Each number is 50 + 10 x the weight over the matrix's rms, rounded and kept within 0 to 99. Layers, rows and columns count from 0.

# layer 8 MLP down (transposed), 2688x448, rms 0.0917, rows 1524-1538, columns 112-223
42 48 39 45 47 51 54 45 59 42 49 48 53 45 68 48 49 55 61 55 57 52 58 46 66 57 56 64 61 64 46 59 45 47 67 56 42 48 52 61 49 31 60 64 36 49 38 59 38 51 46 48 51 43 56 54 57 52 45 50 49 66 54 59 49 59 48 42 56 63 51 67 58 64 51 62 38 58 63 45 57 59 56 65 43 59 50 54 60 56 38 51 36 46 46 52 44 62 42 64 63 53 54 44 51 52 55 45 65 65 52 41
47 60 38 38 53 60 61 44 52 62 55 47 43 43 55 37 61 48 53 48 42 51 55 57 48 50 65 51 60 59 43 40 52 51 58 40 71 65 47 41 52 47 38 68 43 49 54 60 64 49 66 54 64 61 43 51 53 63 42 46 57 45 49 51 41 41 37 34 46 52 52 53 45 49 57 53 47 57 37 38 40 53 70 41 51 52 58 50 54 47 47 50 46 67 46 41 52 46 59 57 47 43 31 44 59 52 46 39 47 51 60 66
48 69 52 74 57 50 47 62 49 34 26 41 36 51 62 42 44 66 46 43 40 46 53 46 40 48 41 67 57 56 45 70 51 46 48 52 45 70 49 55 55 36 35 58 65 64 63 67 58 61 42 55 50 45 46 65 65 61 62 62 66 57 65 67 39 43 48 60 52 65 40 59 59 56 44 55 39 58 57 64 50 65 38 37 63 76 56 47 34 43 43 59 52 43 55 55 52 45 41 47 58 43 51 51 45 56 53 55 53 53 44 51
45 48 65 51 42 46 41 44 57 56 47 70 53 42 53 40 38 61 44 50 50 51 59 67 72 41 41 59 64 55 56 50 52 40 47 46 29 33 44 55 56 78 56 43 57 53 56 55 51 52 52 56 52 37 39 44 54 51 52 48 43 40 54 41 39 26 55 38 52 39 43 54 45 54 57 56 50 48 47 66 64 44 50 42 56 59 31 69 52 53 43 62 64 32 55 72 61 50 51 67 61 44 54 30 60 50 34 47 43 49 52 55
63 62 45 44 45 50 49 59 64 70 26 49 50 43 51 56 47 41 45 52 44 46 53 57 35 35 43 43 62 40 50 46 57 53 51 44 40 48 64 45 50 67 49 60 53 44 40 47 59 39 48 43 70 50 68 60 51 57 51 68 24 64 65 48 65 47 50 46 53 52 53 42 39 48 37 54 38 58 49 48 70 52 61 57 59 39 53 69 51 45 43 47 56 27 49 63 38 54 38 61 50 48 43 39 55 48 66 59 53 47 81 62
47 47 57 54 43 41 62 42 46 51 44 49 52 65 42 63 45 69 41 41 90 57 74 51 42 46 70 61 53 63 44 54 51 39 64 49 53 39 33 48 29 61 53 43 55 48 56 73 49 52 54 36 45 46 57 51 38 70 58 62 34 56 39 64 41 48 45 49 55 68 55 60 42 18 50 49 54 25 47 34 61 57 58 51 58 49 36 48 55 52 49 45 57 44 42 55 53 45 40 51 44 61 56 40 48 48 71 27 63 62 44 36
60 68 30 40 44 64 72 41 62 65 62 52 27 52 63 62 59 50 44 61 64 46 41 57 41 63 44 49 52 33 45 46 50 33 60 41 34 51 54 33 43 55 43 75 43 42 44 55 61 55 60 39 54 42 68 68 52 60 49 48 53 53 53 48 67 50 57 50 47 49 52 53 69 44 39 54 59 45 56 73 46 59 48 54 48 37 55 56 39 53 52 39 61 46 65 50 47 36 48 65 58 50 70 52 67 51 41 67 52 39 32 53
45 58 53 49 46 35 33 54 40 39 40 46 45 42 37 69 60 61 37 44 64 43 43 38 65 40 47 33 27 52 33 43 44 62 55 37 39 59 76 43 50 54 69 65 71 48 37 27 32 35 50 50 42 54 71 58 63 49 63 41 33 45 57 33 69 42 75 48 70 72 27 44 65 62 50 58 42 49 30 34 58 46 53 62 51 65 59 30 60 55 54 45 47 34 50 48 46 41 42 57 49 55 62 49 49 51 58 52 42 57 41 53
33 51 65 43 49 48 40 48 55 56 47 70 46 46 49 58 53 42 52 62 55 58 59 53 57 62 58 62 44 60 29 74 54 65 50 49 57 46 58 68 36 52 44 51 44 58 61 67 50 46 57 50 41 53 46 45 69 39 43 52 45 45 34 58 54 67 68 55 59 65 57 46 57 46 49 55 57 49 57 48 45 57 50 41 68 43 56 43 59 53 68 72 61 55 71 48 42 56 35 58 52 30 52 34 46 46 58 36 46 61 54 50
68 58 54 72 54 37 63 39 64 72 56 65 49 49 56 58 55 61 65 70 62 43 52 61 45 47 59 42 56 45 56 62 33 54 55 71 56 47 34 50 48 37 67 66 59 37 50 50 43 70 56 40 43 36 40 47 56 48 40 49 66 65 52 51 49 48 62 51 34 79 46 50 55 28 67 54 63 58 47 53 50 44 49 65 37 70 60 44 36 34 48 49 56 59 44 53 50 66 66 55 55 66 54 52 51 50 46 45 40 54 56 54
57 36 62 46 56 68 38 46 62 47 52 30 47 61 58 44 59 42 33 66 31 53 65 42 44 64 29 61 86 59 57 42 58 50 53 40 36 29 55 44 51 57 40 44 47 38 56 41 53 39 50 49 64 43 61 56 59 47 61 43 64 49 54 62 47 56 55 70 52 51 47 69 35 49 45 56 61 60 57 36 56 42 46 50 54 21 45 57 40 39 76 42 54 50 43 59 41 65 58 50 33 50 56 46 49 59 39 75 65 64 48 67
46 49 68 60 56 73 60 75 44 49 56 43 38 38 67 54 59 53 47 62 48 49 68 65 55 43 56 51 63 35 52 47 52 31 66 43 43 61 43 63 56 48 55 60 54 45 47 40 46 49 53 48 63 67 55 35 37 57 50 59 40 29 67 49 42 50 64 61 54 47 42 54 50 36 62 42 55 61 45 73 53 47 60 58 68 66 51 55 47 52 47 43 48 55 43 56 55 45 45 55 44 57 37 60 52 71 33 57 50 64 65 37
49 34 60 53 58 47 65 58 61 49 42 57 61 56 54 55 52 57 57 47 57 50 35 44 50 46 46 40 48 49 57 51 58 61 47 40 50 51 60 51 27 50 59 53 62 62 59 56 66 64 56 45 45 55 44 53 68 53 62 60 49 39 51 47 30 59 43 45 64 43 43 44 66 39 59 49 41 62 48 51 41 55 47 42 56 43 40 54 51 60 47 43 33 64 55 45 59 54 57 63 36 40 43 45 48 43 53 56 40 62 68 62
56 55 50 45 61 38 48 63 34 48 53 52 54 46 43 72 40 48 59 38 49 46 60 55 50 40 68 60 42 48 48 54 50 34 55 34 54 46 73 58 46 52 57 60 36 56 54 70 49 63 66 39 48 47 45 58 43 70 41 41 51 52 45 45 61 57 49 44 36 50 54 57 42 54 41 49 50 58 51 44 50 30 47 49 46 53 49 56 44 48 79 46 40 55 54 75 56 27 43 48 55 54 38 63 56 51 62 61 34 64 54 49
47 48 59 46 49 58 51 62 41 60 52 55 61 54 46 66 45 62 34 54 46 57 62 47 43 54 38 52 57 49 44 44 61 49 47 58 58 64 55 46 48 61 49 46 46 50 59 59 40 54 48 43 45 32 44 44 58 53 45 43 46 42 47 47 49 44 58 50 52 42 69 63 39 54 53 50 51 59 38 43 46 60 37 47 34 51 76 50 68 68 46 54 58 68 52 53 56 51 50 42 62 43 56 55 50 55 52 34 56 42 45 62
# layer 8 MLP up, 2688x448, rms 0.0822, rows 1525-1538, columns 112-223
60 29 56 45 48 32 40 63 56 46 36 41 64 52 56 63 46 51 47 47 45 45 43 44 50 48 44 46 47 37 63 70 54 58 50 50 30 42 42 48 57 31 60 56 65 43 59 43 49 39 32 48 50 56 58 44 63 26 62 63 66 60 64 51 61 60 51 56 54 55 52 50 45 55 46 42 55 39 48 71 59 43 40 56 51 52 40 45 41 51 63 35 57 41 49 39 35 51 59 44 35 54 66 51 62 44 45 61 56 47 58 49
52 44 46 43 56 49 63 47 39 72 65 48 59 72 40 52 51 48 51 53 46 55 46 60 51 50 72 48 34 52 53 46 61 56 60 56 43 40 58 56 50 53 57 51 51 42 34 49 52 61 43 44 46 48 61 55 38 42 50 58 52 40 46 46 59 30 65 50 46 55 62 48 62 56 56 48 73 62 47 53 57 52 63 55 33 35 44 65 59 48 77 55 51 62 39 42 35 48 59 59 31 43 49 37 48 37 48 52 51 61 62 53
46 63 44 51 51 48 46 51 39 53 46 45 54 52 51 57 46 42 46 41 50 37 66 38 47 54 48 54 35 58 53 50 61 63 42 52 59 62 59 39 44 38 61 44 53 27 47 60 56 51 48 50 54 45 53 43 45 55 43 45 50 56 52 55 65 63 38 61 61 52 43 43 54 45 29 47 46 52 75 52 28 43 48 62 63 53 61 59 63 52 41 38 57 57 53 36 61 53 39 48 61 60 40 53 36 56 62 49 47 37 53 64
38 43 46 37 50 36 44 51 53 56 68 64 61 46 33 31 41 43 46 61 45 52 38 46 53 45 58 52 40 48 39 59 46 54 34 45 48 49 44 53 47 45 45 56 30 31 57 65 56 70 41 40 52 51 55 47 50 53 34 55 61 44 24 60 63 55 57 52 64 47 73 57 60 60 55 48 55 46 71 56 31 35 46 51 55 54 53 42 49 41 53 43 46 64 73 50 40 57 47 47 35 53 48 63 66 59 22 46 55 23 53 38
56 48 39 46 44 64 43 51 53 57 59 68 42 25 56 53 22 45 32 50 47 45 46 64 54 46 51 39 59 52 49 64 40 36 55 56 51 62 57 50 62 66 58 56 44 50 65 63 58 47 53 31 29 56 34 49 55 41 55 64 54 50 60 59 66 39 59 45 59 47 49 47 44 58 48 53 70 58 66 44 47 48 56 48 44 53 71 57 45 34 39 52 56 43 62 67 46 38 71 45 56 64 61 37 45 48 24 39 56 40 29 42
47 70 49 48 57 46 52 50 81 79 43 57 34 71 65 36 64 69 55 64 40 54 29 58 47 61 50 45 38 55 68 46 46 34 43 53 34 23 59 46 58 46 58 47 41 36 48 65 73 62 67 63 51 47 60 43 52 55 35 34 53 43 30 61 54 58 54 57 35 66 50 47 41 48 51 43 54 48 47 70 53 36 55 49 57 36 51 49 46 47 55 63 61 47 41 54 51 59 48 40 56 38 47 53 41 71 40 40 81 52 52 56
59 37 51 51 50 52 51 54 37 60 42 46 45 54 59 58 41 67 65 49 35 44 50 48 25 53 38 58 66 55 61 39 33 52 51 43 59 41 31 69 61 56 37 49 43 57 49 53 42 41 43 36 55 51 47 65 35 46 55 37 41 50 57 79 33 44 38 53 50 42 66 58 44 51 52 37 59 36 64 56 61 49 59 60 40 35 46 26 51 40 53 66 62 47 76 34 40 50 58 45 60 36 47 51 61 65 39 61 25 50 67 59
40 65 38 42 40 38 75 44 57 42 51 57 51 54 49 59 52 55 48 51 40 44 61 53 49 48 27 39 37 51 61 52 67 42 41 46 65 49 37 30 55 53 50 43 38 55 56 35 63 60 51 60 62 46 37 74 62 51 59 50 47 69 71 54 57 46 40 35 61 44 54 60 32 46 43 33 35 58 47 56 43 46 45 50 32 33 69 36 47 51 43 68 58 55 51 48 46 53 58 44 30 57 60 50 56 50 42 49 47 41 46 63
40 58 56 49 69 53 41 43 55 48 66 43 56 31 56 34 49 67 50 40 68 46 54 59 64 54 64 48 49 58 49 48 55 33 68 41 39 73 61 72 39 54 39 67 45 65 47 47 60 37 45 59 50 50 57 51 39 58 53 46 24 45 42 64 51 55 42 69 42 31 57 65 38 56 29 29 59 44 47 67 48 56 30 51 66 43 69 51 58 66 51 54 52 67 60 52 47 54 36 58 54 27 35 54 48 35 38 64 38 64 56 45
46 29 52 58 64 34 64 41 43 63 57 44 40 29 35 57 56 31 47 64 48 66 62 39 60 50 47 45 50 47 50 58 58 37 54 63 64 49 34 53 48 58 42 44 62 74 38 54 69 69 46 63 53 36 42 62 33 57 41 50 39 66 43 50 59 64 36 28 52 51 50 33 51 54 30 37 33 47 44 56 36 45 45 39 39 52 37 47 53 53 44 51 56 56 48 37 48 61 43 64 49 59 43 49 44 38 61 37 52 43 59 56
55 63 57 49 59 35 39 49 59 65 38 43 54 46 49 57 54 55 55 54 41 34 48 38 41 43 46 49 59 50 49 50 46 39 54 55 47 60 70 61 41 62 39 55 53 43 56 47 79 63 47 73 63 43 47 49 47 37 48 45 50 57 62 51 44 64 62 41 45 60 57 54 59 63 66 45 55 49 37 33 31 54 50 51 46 52 37 59 51 55 50 63 50 45 51 60 47 58 65 37 58 58 50 36 50 51 43 41 44 51 44 52
34 53 62 39 34 55 63 45 40 53 72 54 52 43 31 46 35 39 44 48 38 42 68 44 44 37 42 60 71 44 32 34 56 34 58 48 68 60 45 62 65 49 68 52 62 38 44 37 42 38 60 58 46 49 52 47 37 56 38 47 55 48 61 57 49 44 46 55 50 51 54 49 32 53 41 52 52 45 38 50 71 52 59 42 61 46 83 48 33 40 47 58 46 47 35 44 40 55 31 48 58 56 71 72 34 38 63 43 44 39 42 40
53 54 34 48 40 72 45 49 51 37 38 54 61 58 50 37 44 52 51 58 37 58 54 47 35 48 39 45 52 44 45 55 47 65 50 55 44 62 55 42 48 44 46 51 38 44 32 45 38 47 55 46 42 50 63 41 51 53 51 38 70 54 43 57 46 50 47 41 57 28 59 57 48 61 35 52 41 51 44 41 46 51 41 56 47 52 49 28 50 47 49 47 50 55 50 37 71 70 57 53 54 43 57 40 57 54 56 58 56 56 56 40
49 70 49 41 38 51 48 40 61 46 43 52 39 21 48 30 51 32 45 41 53 45 51 66 43 55 54 52 55 57 71 50 45 60 55 47 51 33 41 56 61 49 49 56 50 52 32 52 46 52 49 48 61 42 52 54 48 46 58 56 52 50 46 60 62 37 62 47 61 65 47 54 62 49 54 49 52 40 61 47 57 29 48 55 64 48 43 46 34 32 53 31 39 46 52 51 46 48 58 47 60 55 46 37 54 42 45 52 52 40 44 52